{
  "n_layer": 10,
  "d_model": 96,
  "n_head": 6,
  "n_kv_head": 1,
  "head_dim": 32,
  "d_mlp": 256,
  "vocab_size": 1777,
  "activation": "swiglu",
  "norm": "rmsnorm",
  "norm_place": "pre",
  "norm_eps": 1e-06,
  "positions": "rope",
  "rope_base": 10000.0,
  "rope_fraction": 1.0,
  "qk_norm": false,
  "attn_scale": 0.177,
  "bias": "none",
  "tie_embeddings": false,
  "parallel_block": false,
  "init": "uniform",
  "init_std_qkv": 0.0431,
  "init_std_o": 0.00682,
  "init_std_up": 0.0431,
  "init_std_down": 0.00591,
  "optimizer": "muon",
  "lr": 0.011,
  "beta1": 0.93,
  "weight_decay": 0.026,
  "lr_head": 0.0108,
  "grad_clip": 1.0,
  "warmup_steps": 200,
  "schedule": "wsd",
  "decay_fraction": 1.0,
  "decay_shape": "sqrt",
  "final_lr_fraction": 0.0,
  "batch_tokens": 32768,
  "seq_len": 256,
  "doc_mask": true,
  "train_tokens": 100100000,
  "steps": 3055,
  "dataset": "wikipedia_en"
}
Each number is 128 + 32 x the weight over its row's rms, rounded and kept within 0 to 255. Layers, rows and columns count from 0. Numbers have three digits each. The size before them is the row's rms in percent of the matrix's.

# down: layer 6 MLP down (transposed), 256x96, rms 0.0614, rows 83-168, columns 0-47
# gate: layer 6 MLP gate, 256x96, rms 0.119, rows 84-169, columns 0-47
# up: layer 6 MLP up, 256x96, rms 0.111, rows 84-168, columns 0-47
down83 097:123149130140190101192081173120113118145135154095111175092122078098112150107140202096098070130159152117130122165118109095086106073117162128124090
gate84 107:088120152121071133161099137162150099146076093056128158165122160134115063122099168169073120196149164151136133074109078153148179116196158176148156
up84 107:123116118164133128202120173136132197108150060196119104153151135096129123138173152141088088116180119139168120100118124173075145109154112107123127
down84 107:129149151141154145137123108080131150106076093111165081087145166197008118093150133149128152147120185105156104132080136065140146149112109083158119
gate85 104:117119084126131097117184066144112142191058138101114147105065152180171096132114104136149108091103160118126163134196115187132081131183118137143083
up85 097:145178141155197105090066201098093139131183097121168087127155169103117127089166075159092084114181116122139152103178175109149174102122131142103167
down85 093:174092163100129118182161179130154119152091170107120112127076097193110194110116119103158116124093124138180147074097195094109123100173124103079135
gate86 112:168182174152131117110192144111214150089145154075126157121107153114192082168152169165072157174120109156145094109144104152141129127083156093167103
up86 106:188142127152129136180097112110153117119122217129149130107176152148104098104026067141076082143140133130179086070100102154153144130160129127086089
down86 102:159138093112108130098149090098138117135113190116104106121116147154065098098133100154115077155109141117163100130101123106160152123084079169139148
gate87 101:135097102170153124145141121170144128124096131115208160158171188159159142116084115132085146185129112107153089092155185122109093123171110152158102
up87 106:180122144150117094140123193169118115130127141149096121146114130131132168089162169170074134164151176159150120141154061177145123122087124124140127
down87 109:129133157180094109177131123118114149144180118137110137108054089182153095087119108162090161240177099129125093105148122141134095138118088154114172
gate88 106:158097174183138096138121107100141137139143123105196205118155163163102101143156085129119151157100101088166141152147136128124142198062173122145118
up88 107:139151107085130126112122099093105036131132109141156115214126146185138161078147096154105121123168103164083195100121128046091107103128103176124114
down88 107:155126135170146094134124107107108128105064081153086110088088135148157145144200218164121112032052134147150141149148116121134126089139119151146129
gate89 099:104121173117134133108092084163154126151109139139186141111090094038127082183130118083078103105150170151084165080145094069132116116144173142151158
up89 103:160135118131057116149079098132118163152148152149104149100118083131098088173150122109110103120146160146179202127145104204134100088086134108103173
down89 104:096164110075090056174117104088074133150182113106127171125108110073062086164182149128142130152131182076156152142143158143154119125092090083110191
gate90 104:138102180138094081118089139141139136097097113114101146139079119131123202112136049104155125059167147120058131103098154101103112055132151114145188
up90 109:157109151093101110104180099072109121094208149139050126120158135140108132141082166141137137081150098190130123139120139095091083128153181157106139
down90 109:157096162144208094135123125133143096099113123115108112100140115162163142065099151133120167173114146135207143064114134099150104130157180157127172
gate91 106:128103146189089118136096101141119109150123141176135116105169115132160134149202140125074145089086128159119195088144159090119154067115111128086107
up91 108:108140096060159142090099111109096172097122159124156154135138148117121087056201076135095103141175113162102093133083138160102090074104122121103149
down91 102:133138159117160134092076109134088095129174133110148168159101148152190065099123105142149128168197121141083132174165109141134128060068114139167111
gate92 106:147124099164093127132121127164085116108100099104127136090133111134167106183089146120055105128158170112111061137148084100128117157141094144116123
up92 100:110111086079179112158133078128138085073118129101174111168139194094111153088113147161151113117115130098176129144141158120157116072089115164104122
down92 102:091112149176161137105108109098132145139088101128145174134100145099102149154138223129156114142137119122133223070166137128172110094118141094158131
gate93 101:146164115139155153096117103182102133144086138091083069133126122133096048122122134153151118149146155129109141103122087144093091083157109137105127
up93 107:136114162063132086121128128183092151101118125094161049102126131162105151138069141119198150145133112120181087205159133060136130143062096125113162
down93 101:143143072106119111098077155089175110198164087149127117169092097088103142106121067101149103101127124114125103161143170088139144152121139139161124
gate94 106:171135169138088086141120137109180151117142121115168163123116094160135111130118106160185116138097114111099174119164130115216177087171165102121183
up94 108:114115156061132102102099141123160079082086108174149117138102149082094110137111071152121150091132114172116153105075167083146143164128079179141141
down94 109:161119140135100134131180139156126142126108148143091143078153144106134103115102094086159110166142095141137083133128187083099161089066092101161100
gate95 105:060172087185148152082129093138117123134129179151110140088164163160136129085100122123082134126124129169070088171112121129161196092115172098117146
up95 104:089099184115144137172099154154144078122052174106185122123101041122168150086104108136114120088142144115128095120108154168170159070115044118146170
down95 104:108119103069144139136140098100115070120154108137133128089130162145098158199127157141131114065111151080173152133141147129148136157168118140100216
gate96 105:095137148102103101121158078172098097115111179157151163135122147188116150117111116123160126174054119147091101140145139137140139103098153132193139
up96 097:110090101122095153103061112129145149149085130131151180083107098237209122132133105149084119119100147145137093141102146124079134124135102112055107
down96 106:117129161111106171113115121103139104214062134149122189105080137153056132176134085131118138113109119111105132166144140179159123104107074090118160
gate97 097:098056112141126138112080100139190105125168185148165114094139153124075099178094123118151119125117116134133187161112123123109109095134108119153172
up97 098:110154145135093121102117168114165139134161100126179143142135114159104084100102196135106123158129060083169100202163117158168138131140125103132143
down97 095:089093181149128142165141130132170133132149101084127098126181105097128137102086133153069171136103201114110117158186120106096087168101144156118118
gate98 094:155157140181135100100158118133150152147165165125107115128152152123122113103095086111149119118113123155081130128184053073111122086155123152146116
up98 097:102098111124099123110154151116127149126137116158102079134113169206094111166064174125155091116146096093169157065167140133160099072151110195098112
down98 100:158089194085089159161100172100158127150131170100124135136130130156170114169127087110144184124144156175176085098140114161077113151127109164146127
gate99 094:116167146110104126168134099093110134122115174065102154088160123142131159109171134091136106207160123103167178118131141139112049139190111140107161
up99 096:144193083152098145140153158078107085116135126109112154114176149137128114175178179125132126136126130154148118090154092166103074141111067138149121
down99 097:153135101128139132120184107134081150158098091077180172117121212139122088109167125080086121144096162130095119122135135053153164155156122101184170
gate100 094:109055157104069148149156159127132110089106135135088157148145135172118142171127070052109081099156155153169141158138082095101110120100097095143126
up100 097:120167166154150148129157169155158115155149144139108138150134092138181127064149113169111123097179137086118095148170153129083127138113149169099089
down100 098:120156091143174058089123135161102145126125126112092165159122120098187156133180107150181130071118106078092170121130181127109163116125142130093093
gate101 089:125193106172142151102144155159138083160161172142179106085106142126072120155128163144103156107118134133128161099138154141111185088040120143154147
up101 090:138135073164056153183085103137077114123103125125155113133146154115143159120182153097104105143097145150115073161157100155173134159152110169138120
down101 086:103138088068147121142033153124094164109167100133152171206147198128157105144191115123136134115145074146128105144088122125162142064098168139151112
gate102 102:150089091160135088083112130058134077088086080108109143118123138151093167097117135087139135069106076187102081188103080113140098113122111090156185
up102 105:112095137105141087107150109051172062146139125178077091134142083077173146119126131178122178085133181112154106182120073120098179119166128105127121
down102 107:139126111091177135096112226126117162131152114166095152145104111034086063139153144118094138141148137113143105144152132124105173141150164129145019
gate103 103:109110104105124100090144122096120092081133149140095158193210122162076137104102130117131125130079169201112098136097183117125104114148149154137138
up103 102:158081100154146126141079094159156164095139091113126138068127124134186192152139181080152100099173089070073151132159115081161110106151147114098151
down103 109:122114194101111142111110136138090081189102144124146121163154162156117158089114104153176136180155154141091131186189134130139166107145130149149184
gate104 103:122092138154143134142086089161124129108084094143217134067137089127142117148085117144093110120101094122098139108105105135161151145137146135142143
up104 103:097085122124100125106157148126088140091136124114108139111108136135155102148169104053098168078088103089196140126134145093125131122128147156178134
down104 106:106152098152114134100124103160128121120127134153080121181120113119152115104039138121099158176090074147221134135153099136105078128147143093138156
gate105 083:127154130137116144145082171122090113141141064118138182117096169142087077080170080115110199177137129139156128085138173122148174107125132110144160
up105 084:158121105178107137104144156147103132167164148133174119138094113159105144080089129186126136089070156175124116111173170155138115187091129084120172
down105 090:128159102120103118109146160131129178204142155183130145072141131055140116089178138191080150134045087143146143123138115140167126176104133075133111
gate106 094:160097124133114119135138150122162167155096139104138088191138132161089115166065147156088118232144154069112102145136123110080101109107159146181104
up106 099:172119176107129106108102119129106140074106128043143106145097156129082169159108143154160146170108069102125120151135140183139161117106095198123080
down106 094:157104147060129106089110114080150101102195178149119185107140156160179119135113101123152107167142109149099115103107163120147137162104134174133132
gate107 095:097187149110074081119137110161152209125084162101191124115087116089185105146064148104149131149185133079080130135121143162149102170188187118116069
up107 094:117131120142058130098158132127113205067122153080145119138106130109165114088143136163160120137180086182140172128109131186106131125171153055112121
down107 096:120111054137162138180110179123127191162106102118144141143109130048108114159148084060143151096164101107130146137101142094109114173133179142125128
gate108 108:160105156123061181085128091119142145114094129121133107066105071139095125130131165098098096122173157174145152132104119133141141080154112104086151
up108 110:172127173173163110088148144140157129144137168123084118025104112108115101139122135090088131139148109218112115143128154132144093085131089123085141
down108 109:088083144106117181121099127122140214102087067142107138154158135081118078117148152139168181134098169091144129025108151106148157120117165110125166
gate109 104:135141130123114161156104115185113131141143144153140105150108162168095143118091143145157173131092113069081097160193140116148186150130100062146113
up109 102:117125099107179160133138085122088155115171128139142207147163163180119124148100098121147132176085092106145129151140140104093056091159122131119113
down109 110:119108112115111102160147157135077113122042123104128019115150111084095167102209133151102105120128123176152152055125085127124088062115123164073096
gate110 095:110156162123142161124110082096164229137170167109152173185131165096106088146083127094152106077163135116085122153148151147171101099130176162125181
up110 092:053125110085132152103091145136170190157140179100148069148087232138142108113122153081135139088135110087121176128133092152158165107153102122117155
down110 097:130150083103138125112142102130205109162138140139148160093141079137114140141097125119111143125057141124167113120234092131118125112109131172090158
gate111 091:148084164168143083152106082114171135192107187129140081118111117184082168152168167144138109110137122096165124172124105144153142124169111112137103
up111 093:153115120099123087125098143161158173159112113108121112176104082138103186170151093136111083112137151128111132177104088179133086129127158096112093
down111 097:109109132103106139114159160124135125137151155156174164155149097115113114109105126101145182132095129155108128059124104045141068085098097164164125
gate112 081:119114132206144107105124181114138088074160170101118133134104105122180105128137149048121159155173124100075097110133155093132127149105137096180178
up112 080:156102105136084132153120137123119128071146154130093133190085154128120155069148151068180162161118109148136106134153094112089192081102140153127096
down112 093:090161162151096142131149161157108117124111127119142155140112093182119170157183169176088141086158150094139135118186166147103116159139097109151102
gate113 096:159126093131122104153101147171140097137147079128119173145080103140133110098095159201166098128112192129110138118193159072142158102141163081134122
up113 098:108107142093116147090167052163133139130076110113169147159149134102108133077121063123172148155128142159091151137110153122146096142138067151063095
down113 095:156115124086111112138077079097167100152182124163104170089100127084138127154163127137108118226088100170114121128105146134167142082107111199099092
gate114 088:120127101075174166101142153164161126134150157126129146151112133135168108181137175153090102057142128105145132133176099095105154148168187087137171
up114 072:168176126081133128121167212154160092143199136109153172134101148139146152134144129147088122111121092109149158078123143129101141118129140108103174
down114 092:135133118139130127094119113115147066125144090095178120175146105110156128096068145078147159151046163090170161095181103148163091109143130134135104
gate115 099:053028171177130175114163116165127132141088168174110119176127087145087134144131192153125133152179183124165132148146150102127185103125107117129147
up115 103:105116130117176111105110111157103113181084099197122091162159128132129090080124110131129106155164184112151143069189066093146105088132135091142155
down115 102:167177119147122091160123168107195159120095139162115071117152124099107145068116171099110132133167021186097132134130114171116152142194113146096136
gate116 110:146115093180147147081142127130186102110110085112123126105108131126111122151120092126049123135104098151057112121135171117180108188086158147132118
up116 103:138139154079121115110112094138158182073148101084104152150119119079157110162133122083158086120100111130087159127102095135151124092160156114203133
down116 103:194094114114158174129141127100168074139171105133146107104150151146097129125109123127134125118168100078108105118090105098118133151108152182156069
gate117 090:090100110127081151078096108078117127163145141114212060114107087106133172140172152144100181107134098114113143132123118103113158131198162192179163
up117 094:184103121161120172150177100192154154127089121126103109131156135134086089140091180176135087128130135110122208194110145173088089102064164108145110
down117 096:134131118134109126148119175164073153113118147130136094113146116138076032099168149160146118125126178177104122095090124093129230127129105035106131
gate118 107:142195169087146102151099076066126113154167132094143125135117162173127116080153125132128208084159109101145126145127153116133155150091200084188124
up118 112:153150136105117158126104117194137135161118106122053145112182181153104071097095104112172035097130180095095146118142167155127120164089173089146148
down118 101:082110172134168122120159081063121166124207175135142120131142144135088160088112124167092148150126115134129165208097134077153143082158136177153146
gate119 098:120147111154118152069158151120074173159176119186094129132070137166171117136139142099078179140120166115120128105159148086125083160127088190169173
up119 097:129124175145146109103122119140158164170137164165071063114205165090102098106134147126175118150107068187139091118061130158100160094100137097144182
down119 097:131132061081066079118177138191142085133119136169131120118191152174088124105135161117110132148073158117160070191113158132094177118119181167179112
gate120 106:112206116119070149150077085148144134089138089119159124182187134157158186112092101170107140108083143151105110094088083078196149140139058190138109
up120 107:114089152168164133079099121141141093172092097128073167094144108146082193116118144097151116180120104185171080135104174114122054105044120089154131
down120 107:115092109097133084097123109133082139127115097084110106108133168145157106125058137127116133080074104138130089129161071129105153130086173194128184
gate121 108:109121173137127169138130150136131140100087174163153126096061164113120134123079149077104131119163120082156095150134107150099245089143107121166130
up121 101:094124080089090167110145142124070148103121157060101139130122176144080126128111156159093158122133121119168112138113134125097196133155113157143014
down121 101:119117157122081135118090089120190142169105143144139089115144159141151100121134073179099121133105151165136114096122133090160114118122148122135183
gate122 110:142166153160139125095133144122100099086183171137089138154155172125070124133141108115186097162123143139105130094142185125198122165150153141123116
up122 119:186121068157063162132166157097105167180143117140136130111132122113129073084122148147075164121091145112140153134114102169156124205131135157123119
down122 107:084094152125069144176119137080181161091088112158097114147097146074158155114144145132159097103097155163197064178158168105105129138130132128128067
gate123 087:041125153085083142116170112135103143136119201102075120150103113129106150164122124121129127158176143136074107081108146088131127137197142169092123
up123 095:139102144124157149093151124110104155146134122125115138112176109099130123130146148164118135065158105177106143086102104107151199147085193133144105
down123 092:124078102162220102144139133143140123089155043097204141124155140155143146134136133169175105078143138139126171100141158122187155160101148083090092
gate124 098:136132154106123160111170105151151080101153124135196150173112134106177094128152101164171162058103124166060116147161090139142148115139083160151111
up124 100:136091103114137121107145185109102153104116081135117080188146133127144147132103132106140132132122120090127122143121150137182078119158167135115122
down124 102:114125078077194117106144124178140115108144139113147140146198107115174101058108121119161121076150049137136164126079111069063078054107120145129159
gate125 099:108120150164125107134143163168131110183118143113153163143142097137146100069059138169077137127143180136112182157179101161146092189121111120177113
up125 105:107148056157112177183117163131108133155086134102069180131072079149183162102126081168142149140101173075146117133189117125137118143119106074129149
down125 096:159111124118134123090127141151145188119150116104128077113175161102143093138148172137140110074115098079097090188171208111093141103079170075134128
gate126 112:112101152138124125189152110088130140140202171127121099130118133119119088142055108132118130167093130081135129135081102112146153135077195074118158
up126 111:116070127094088123093130097104132173116132121113091109115150182077079090166108114173151151101147121136191122162153098107141068199095108090067155
down126 107:142203106120082116129119107176160132122129066095215169116108122134146129143193160100196118128121103157102155168182223127164121147106132160096130
gate127 094:130103177154132109109204159104092188088135157213116172082170115120133161155094121131100121115118190139130136113119141149108125156128154113117058
up127 093:134150155129161088149119151148143088103138098152104176108133107072114074089077110151093140128084127131155158132072169151077146100135082194148109
down127 096:167148095148090099182123145152159096189126123091156136129079112129110156091147135090101074135096095080121115118159124105072082099103110092158145
gate128 106:131129110119078147114123128148065136112104089153170109094164113142134136114122132155119070107109133127195121141159157093112110118125113201127153
up128 104:119190190144115123188126163183180119141107131121062092123111113090114105128177100075122162124133111104069120110127164089124109184151080138114150
down128 107:177076111096129115122153085189165171087130171121091092112157084137159149072087168124133094128140137132108137086115130109111108117113116144149122
gate129 105:135107158155174165158181118179103122092107124157137132179146163131123098175156073121121118098124117085092151135130182116122117062217112161125153
up129 099:136128132112094141131100163115149166119101179090114161070150125091179098111091119146130175152190100103128125081083131073150115131147069140083122
down129 106:066123165118187148152141129088168070137126145120126078109143144132110116087126152135134154193109160144167109182139111088161142113136112157124094
gate130 104:157130110103134142145089093159078083166088110122151196136077107166082129084163143116125092114175096165144082076102160156161128066121115157107122
up130 094:160134157099149156144116130199060105122067135093150147153090131168124096082070107122104111121112134107142069102067084122128083170149161084149104
down130 099:120165075131172136114101139122206115122164084186132096099167153176093150083171153057177133132124089102130099164131080095180120143138147101085152
gate131 090:168110144089053154112166176118060098123163156158125092119142134124136069096163083173137178143132163052080132197140153174077127153085149103156147
up131 094:094153130152147117142081197101106108147109103076131139125152118178145077122188128148153126208150105121151210123163065162107137144134105086138077
down131 093:181137104139138184188164144156162155119085169152137181103125176149153133090130217116166094128089133146117139092129138131098126145151126134135127
gate132 098:036116091130124142167155099056097184125163134124068121159107172125147150143150149165170134125116157131120116178144076110155064121157140148131097
up132 098:159128075085145156170149087142107152187114126125112129189118133170107177149134096168062132134154114126164157101175096139111147115126158147144124
down132 097:143142136093149128051131147156158098076121183110127093106125103080180113206108142136112120082130085128141164151106124112144133073176150142130111
gate133 110:122132165113122117120098083152121219134069205069187116180132134151064212125135127132130104127147087179124136190171086099179069130094118130171123
up133 106:189134146092182180192118143126118181134112096161187127176098117105154155134113144088080137111088144139103208140126173164136170152147147126215085
down133 104:171168167123119135154141136165147100164212199138170170132113106164080073116142121096075176105149161143129151111106145119167119117069095151148101
gate134 093:182123143156107119157146126123075159173158143099133150116159122214148142153125127095086090145112100189160178083110114113187095127145127171136121
up134 095:060159175086135116122079126140113110120139114092178126115156168124104144138066185137182181147164151099128156124143147136158091153077087108124134
down134 099:176150152160111187076098202133016156120105160157111143107080106123145136144168130082173114084151119136148110195113139105125158100114081162087139
gate135 090:107116118143104085143114158087175109158177128169122171154097130151162147141148183093126100179147102139103128128088118112117178093193141092112186
up135 101:199175144135128173103135185135108118168163127135101190132172137103133171102122110124082116107167074121179137085128116111115109201104126126091095
down135 102:150145093114130163132051148132125116098213129141100104088151171070111116107077118101108161205157106130120170102179163049148149167096114124137144
gate136 106:142180185157152058150190120188079141147131089138115170116176092140117099176152120121076151143136052124108129132135095102141128112154158162177094
up136 100:127097112109139104136051186116146144132063118134099181119112126095098077086084152065122168100152157117129146091134109135110083141093115165107175
down136 098:087114156102119101119119121120169154117192096133126121073175121144146143097118194111089133162121152094106189171149114158128121150109104120158095
gate137 116:148127116118171066147074123131120144094120160189228141103132163179102140119087126082168103076155132139122087132136106148095114141114135064135088
up137 118:116105098134097099224098154145117111103143166160139153080111133171108176099084104138090148100156142074091114153132114161115126114164178097164143
down137 099:120177118111124122124172142137207152150091103099152113126124130109137083135163032130155141124153166126178118131130159085147125102099122103120131
gate138 088:106131093090115152122135130069118067122120093151159109144095128134142202156101194132155086131116133178050076050147117144144144121130117166131139
up138 092:171143103080098160179158165068184186158112121085159171129120108135161146105106119115060143128149076103110059091177125084119107170142114085114140
down138 097:104166129128197146143122178080129111088189124130125068107161100177117136148176174090140153129107105089141042171104156108135188089148163133154125
gate139 108:111112168077093124135181105189134194143179145137069158155123149132131063151127153121146139128162098138134116175142148118117143143069115177159130
up139 111:098147135090099093149158109131125101143155112155105155181099163150082123154173131139140148131162121155159114129164162104218097142034155137123169
down139 108:172143103037155107144162065106112099157173099087142129115152092180141103145080092162104165189144154072133122096123132134150067121167135156173108
gate140 097:118152135177060134126145104191133094142147079135078089071110092154130123110146140178131181093154074092128084171121100078108144137157103057078121
up140 100:098103128146164150116140145122133170131111179144145105160147158156145116117111070125153152096131205075097153105157114121159091180148098099093114
down140 101:155107074167151103148152170151150056140149160079119138144170138199152120132118083132107118057149105067102127088140131158170120080160099175098127
gate141 085:144154128191132056141126146135103194083123138131134132082102086105076092077113129091174115143108100080148110104124191117148172126148110171105084
up141 079:112083115165099124107174141137133131128152159156146131091097119139117137170148111063167089108143179057106084141117136120185122062123103129152147
down141 092:047165127113147136093087122110176169140108102110142100083133087119160104135172097158105145102080114121098166185208147075148133072139098166132096
gate142 089:085150120098127103132085099189119150092119144074185162114167120123117072123143125145158111099131134121127115175148146133166151177085152197140130
up142 092:140108091144151161090154148113128097172154139140052082122105114151103131108153198106103138109113161187194097111072106103091160137134120102179136
down142 096:125122144135142106142161119113066160152134131193087163140213079112101110112113140135117165134142150173111188087134142135093135142184180135062136
gate143 107:089116155161139093138104127095142122136060174119170133151082155153149152126116172212150068120138119096116165139133128101167144127186105050108155
up143 104:101133143101126128083146114099108164090161093090195141124142136130172179187120119153072105125166130160089054139062104097093155161155122098147120
down143 106:092087182107136135149132070129166083111137081124158150088125098144094160199124143173137155073185162128083161177118098091127153184200082106154135
gate144 099:138127209116146140123096145120142115170122117121119128132145157148170104144095168177082142132092117143077162158101090087162082233091131141043088
up144 100:085132122111119147100121117132183153109115124074115134129155161167169128159182160134151107130153081148121126132180168130137058172128096146021091
down144 098:103128081132135112108156181123159129116108111064154122108160151091098113112096114145139165116121105135119121122106167097088143162096192152104115
gate145 098:145134106095068117136126185118159093094118136158180123120064150164155146116084164203181161129122147104089143141114079126212109110091074099142149
up145 102:080091119085139100170105150152150109123147094085144144082138160097161145128110141071147145132183147143145105124102127111127107164143175131141145
down145 094:118135112146097106150143192101122148118056123202095158115103157064081116113113135140161165143100160137134125166173197175093156049144102102129160
gate146 105:090108135146185116053057124105148184113112138136174111114176158136170130134106159128145153140191154152148161097164116189135088075135102144126129
up146 101:163123095096112148123152152168177157129114145100183117108138099166122115077105199142127154113161128116142081068159153099104126103137079074141119
down146 097:125144084057132112123165060159209160139159094137149179162106110105156073125105128134132141121148119108119134105107050164083149153115132094100180
gate147 093:074116173164124066090108099148122044114125128130106137118125161141151100108139155147131094143144149114084120109129193070185138097122140101070108
up147 098:128128112101126163112119249111087109120070126111125142162099127092138086158152096143114148127139140106177160127191110135095162164139115127096107
down147 100:152137116141159134151141105155095195125147120168089117158091111174215147075184126097092129117128086196181125170063110136121114104131110083092125
gate148 101:165080138176142150121104078099129121132132083197170118114098164100152151094084109098121178102093119101100162104183120087131127099173101060111123
up148 103:161116160119124116077153119091100119140164109099114138161136153121117117131116089122108086189127150148091167177147175114147083156125163130094101
down148 104:108131140079124101106112178167087065107125131078135124121152139095137156092143138125135167131087141161130145192107153101127178136069147175106144
gate149 107:119156159140115059158128123119092119123108131129186123122125107147138122087039177139152185177152128136177117160116145111132145152125149037198139
up149 108:058171150168127169112080113185094118094076164110172147133121148112089127122145157086123082101116136132174104165084126111126129128145090105157173
down149 110:154114162190095143122114137084104139150117097167093152170170158142156117107198126104149123120126148115132081067151129069136105184120151098103075
gate150 091:100088108135101116152074140157133169128113071102093163153138164073107123133149093181119162121153162176112092118177141170115082162129181150116140
up150 092:087116134140165122158089099096123162149117092150133155136145115067119088105097111111113162123171173160116115144156192133112117072126055150105103
down150 096:150119139062141144180140091119169127103170118096110127185126103140100138120139109115119109131088093181148120137170078120143171205205163093117090
gate151 101:121107129184155091185096175052119142091123119116158132113094162117161139100085137090198125154159106096131146168140118045124134141147132129106126
up151 093:153098119114158054112144109064121127130085113077154165138126106123144110106103122122117140159140172154143114083131126088165136098103125079152117
down151 100:062178094111133136140128115178148124146154109123136127107147153106135046151092182160087116143122100131137136160139132145149123202173145115161163
gate152 096:158166077126087139090147088101131100149114121130096051130153100107173124142193138139095140093121065160045117115080152125102085127120111120119120
up152 099:083106176134117149134128111124153118093168217144120070169149154123146116090185084167163117123181123154116122147081113167113130076127132109079088
down152 093:110088168159122141119159125127108142119144066124026128057149140086157138156122201123090100140101185120079168169149123148169159154167162161134220
gate153 114:093114115117136069119114159127155109068134150150124167188170131101141080142116104091180172152160115084134106139083066076076172150117109138115144
up153 098:115115173132118121117148148145080156087082130139154132070085113115107085086151082066144124147148117128144144131151152124087167129097129136196157
down153 100:096181128142136122100137124143072160172126178092105045158155109185163115173104073130132088166126132145122131158186136113111150164138107126093104
gate154 099:155113150164105139176191093158138094170196138123132147112132123153074112111182125062124113126158119169073151138142127105172188070073105157083162
up154 102:061125122179127147047141162114131158142061110122112149116080115111176140101062169159191163099109129095149142107143084152101067141194130119128093
down154 093:133119143177163130123187054085095096104121146142135137192091153134187168137137192150185129163112178155159143112155131085098142152163146116109150
gate155 114:170182180142131119086073080175168128101142153076101038142054118113112086119091126114123063134106172105076082134101088150126178097158121132119198
up155 113:141128133120088135101132162162124162110114141104102160160141063117082144139093075090115100126151121111144129105041133143118159103067186106162154
down155 110:123099145200094149085148151114134142181157204096105103130139080068106128121147073141137167143146101102103138129107105099148137134166109122160151
gate156 101:116165166105120083135114153119062120056163099051145143190086125129119102214125093098111111104096098161145161126114208175156131194126132152133160
up156 102:093074122113096156179137150103163122187137167056092129048144110101143065160131114144166137128103102091112089128167158118186113086128144172104149
down156 102:045137154154145163165148112080094138170080154132171172170133174135110098060152138099193161141140141093079117109122153076126117123124136127103094
gate157 110:124159107120133121147115167121146133105101110084140187074095123085156155132058177125115131083122138145173088113162158130105185114167139136122104
up157 107:105174211121131163090171162120133158187118119089146104148189161219176090124090160114137096137084175115097149151143092135152119105136074148157147
down157 114:157094087090080143129137097103101162141141122177150137143125120188137042092136173159182129113111117091121085174117066147120158152112038122148105
gate158 083:124060051129143107167097099119147130127172134095120131095143086091143116174115117140150116148160133118108155121098117091125142056091121100069163
up158 083:193099127141148081117113145082152187079132108070113102122138086139094119173111149130112115148177105157093132157088108145112125079088119105085132
down158 085:116200124144201113117110151108115182105165112079138168101151117139144121148107140168164148116144118074076145072138142120155136140104076160112108
gate159 097:161144138189113181111127124089093118158160082116179168152190129155087083135166106181109130122139078125118108166125163092131093092174150121158154
up159 102:189140142172136142109132122096093130117110181119166131114104119102153063151092141164149156173159105093097096122120100096145185084161230149104162
down159 094:140110111143114167123126136125125115184122107155178109152215099181092112111175179122092144159103182088109139107133095154146069091106141081190122
gate160 102:144102108177145161153113156149118121123114158148152135148123076127118133136162102132095178161097095164110074109178158061112138110140149169095179
up160 104:171117093116129174128100171160101180145145103105110122079109112164116140141098169083130115062090096074143176115104077151120186123168108098188071
down160 097:104109081160110058144152222158084147164159106126082093091152157143163105165102099141169139100164065135136151151126137120143119191146104157095076
gate161 085:133173199132097155108080161155106112115121123078085178162142125101158076089078145145145169189131124122131110092100123162178139161159151143140134
up161 079:159178171122114162054135108152115134093138172071132135129132152127188128121165139148166125168134143128152100114139062097141081184091178149143088
down161 089:126133102114071122113170167138149128154105165090097101141103122180091113147083119131168158145105059081143120123069127116143145111118117100133138
gate162 103:134136156131123118067123056115155109127183121129145123156091162122148172168136155120095126063198137168133119148156122098093144153155105101173152
up162 104:128077139137137119137136110131186119154164189093146209136119133115116166181117138079053138168221119094160119136109143168056197157147185138163154
down162 107:138077129146109087122102102133121120163109166139131124161092149091131168034084108086112180129136166118127101102089117149126143132104158166134107
gate163 123:051152156170105154093112186150104157120139140178199111173137187197117108141078112131184140140135118119120111137111149132120185113158118178177090
up163 120:132150167194150175125124171151151108161135178150158180067129108119171141122082125163223120078148056130072110143109108126091078150139169116116096
down163 113:121123131127184119149104118145130095144091151093132143136102118068083140100128154099123086082104158111100105138139094101186069100137108197178133
gate164 075:135093149105132145139133107094142091128113188126116119182163145118125159164135110171115137155093105117152084111144110128123100094170080182132096
up164 066:168163175180074134118126128113150164101101129133156102101116131126122135073085160129133102119115107117064124164117121151135215183142139067138133
down164 076:106155141175159065112108091136128084111114172142134141118147156095209090128144090169155176110097128130167131145143123166171103172145142161125119
gate165 089:080127096138124106124127145130159163090109088141138119150140146139149171153097134097132102145164137116125117216151156098154146163144114220085159
up165 099:187119126171167093188116147142187110139123143095139070170145115112169125053170119170133112198135098122136154048096106169146129104097062121094127
down165 097:102080149130078084128110107095051070133112088132154134163071107102130131139131128100172114136137114173096113128086131077114065096149132141159163
gate166 121:103121075104146181156154133079160118160126221156175127159093091104125183118110121114122161160176125201162132092129158066136156147139127118130156
up166 113:121115065136197093103085131157060175106159160123200137078090151130118130138146154066140161106147082115113187160193140121109101106112130103173174
down166 104:112117178082168142092091109102067088100186112147077164092129103099128098113113133197162151085100172105133099115101137114170134136136124157108167
gate167 089:145063082146127121156111114086153197137154119097167104103065101153181094151070138117173122160122130120084153126166169104096081111127128093078135
up167 095:145161101138121125141105078165120174093056177141168126127185191141172121177068097105105140111125100121167117100071130149084116144084147115093161
down167 097:155121132125181103140124116148108099094126116104162125168122131013133106129134128116099097135190145118139192116096111092156153141136102079129118
gate168 074:134118118171111066123151141130140170107215137173163078128143110143141101170125130062145153096101173140129064135135130086137143126093161143165155
up168 082:125092136146171170135131154107134165110139098101093143104149189109158156128141099174098144150137038115186120132122193148080073106147151110123153
down168 079:104144109159150095125182138218138123119149079155144150135169084174145138096143118059141115125153204141093067145128093095145102179113175083182095
gate169 114:166089148230046111122163121092080132145160134090086087105137164125109149150156185162113124143126173107157118155173136110139142169137160130089151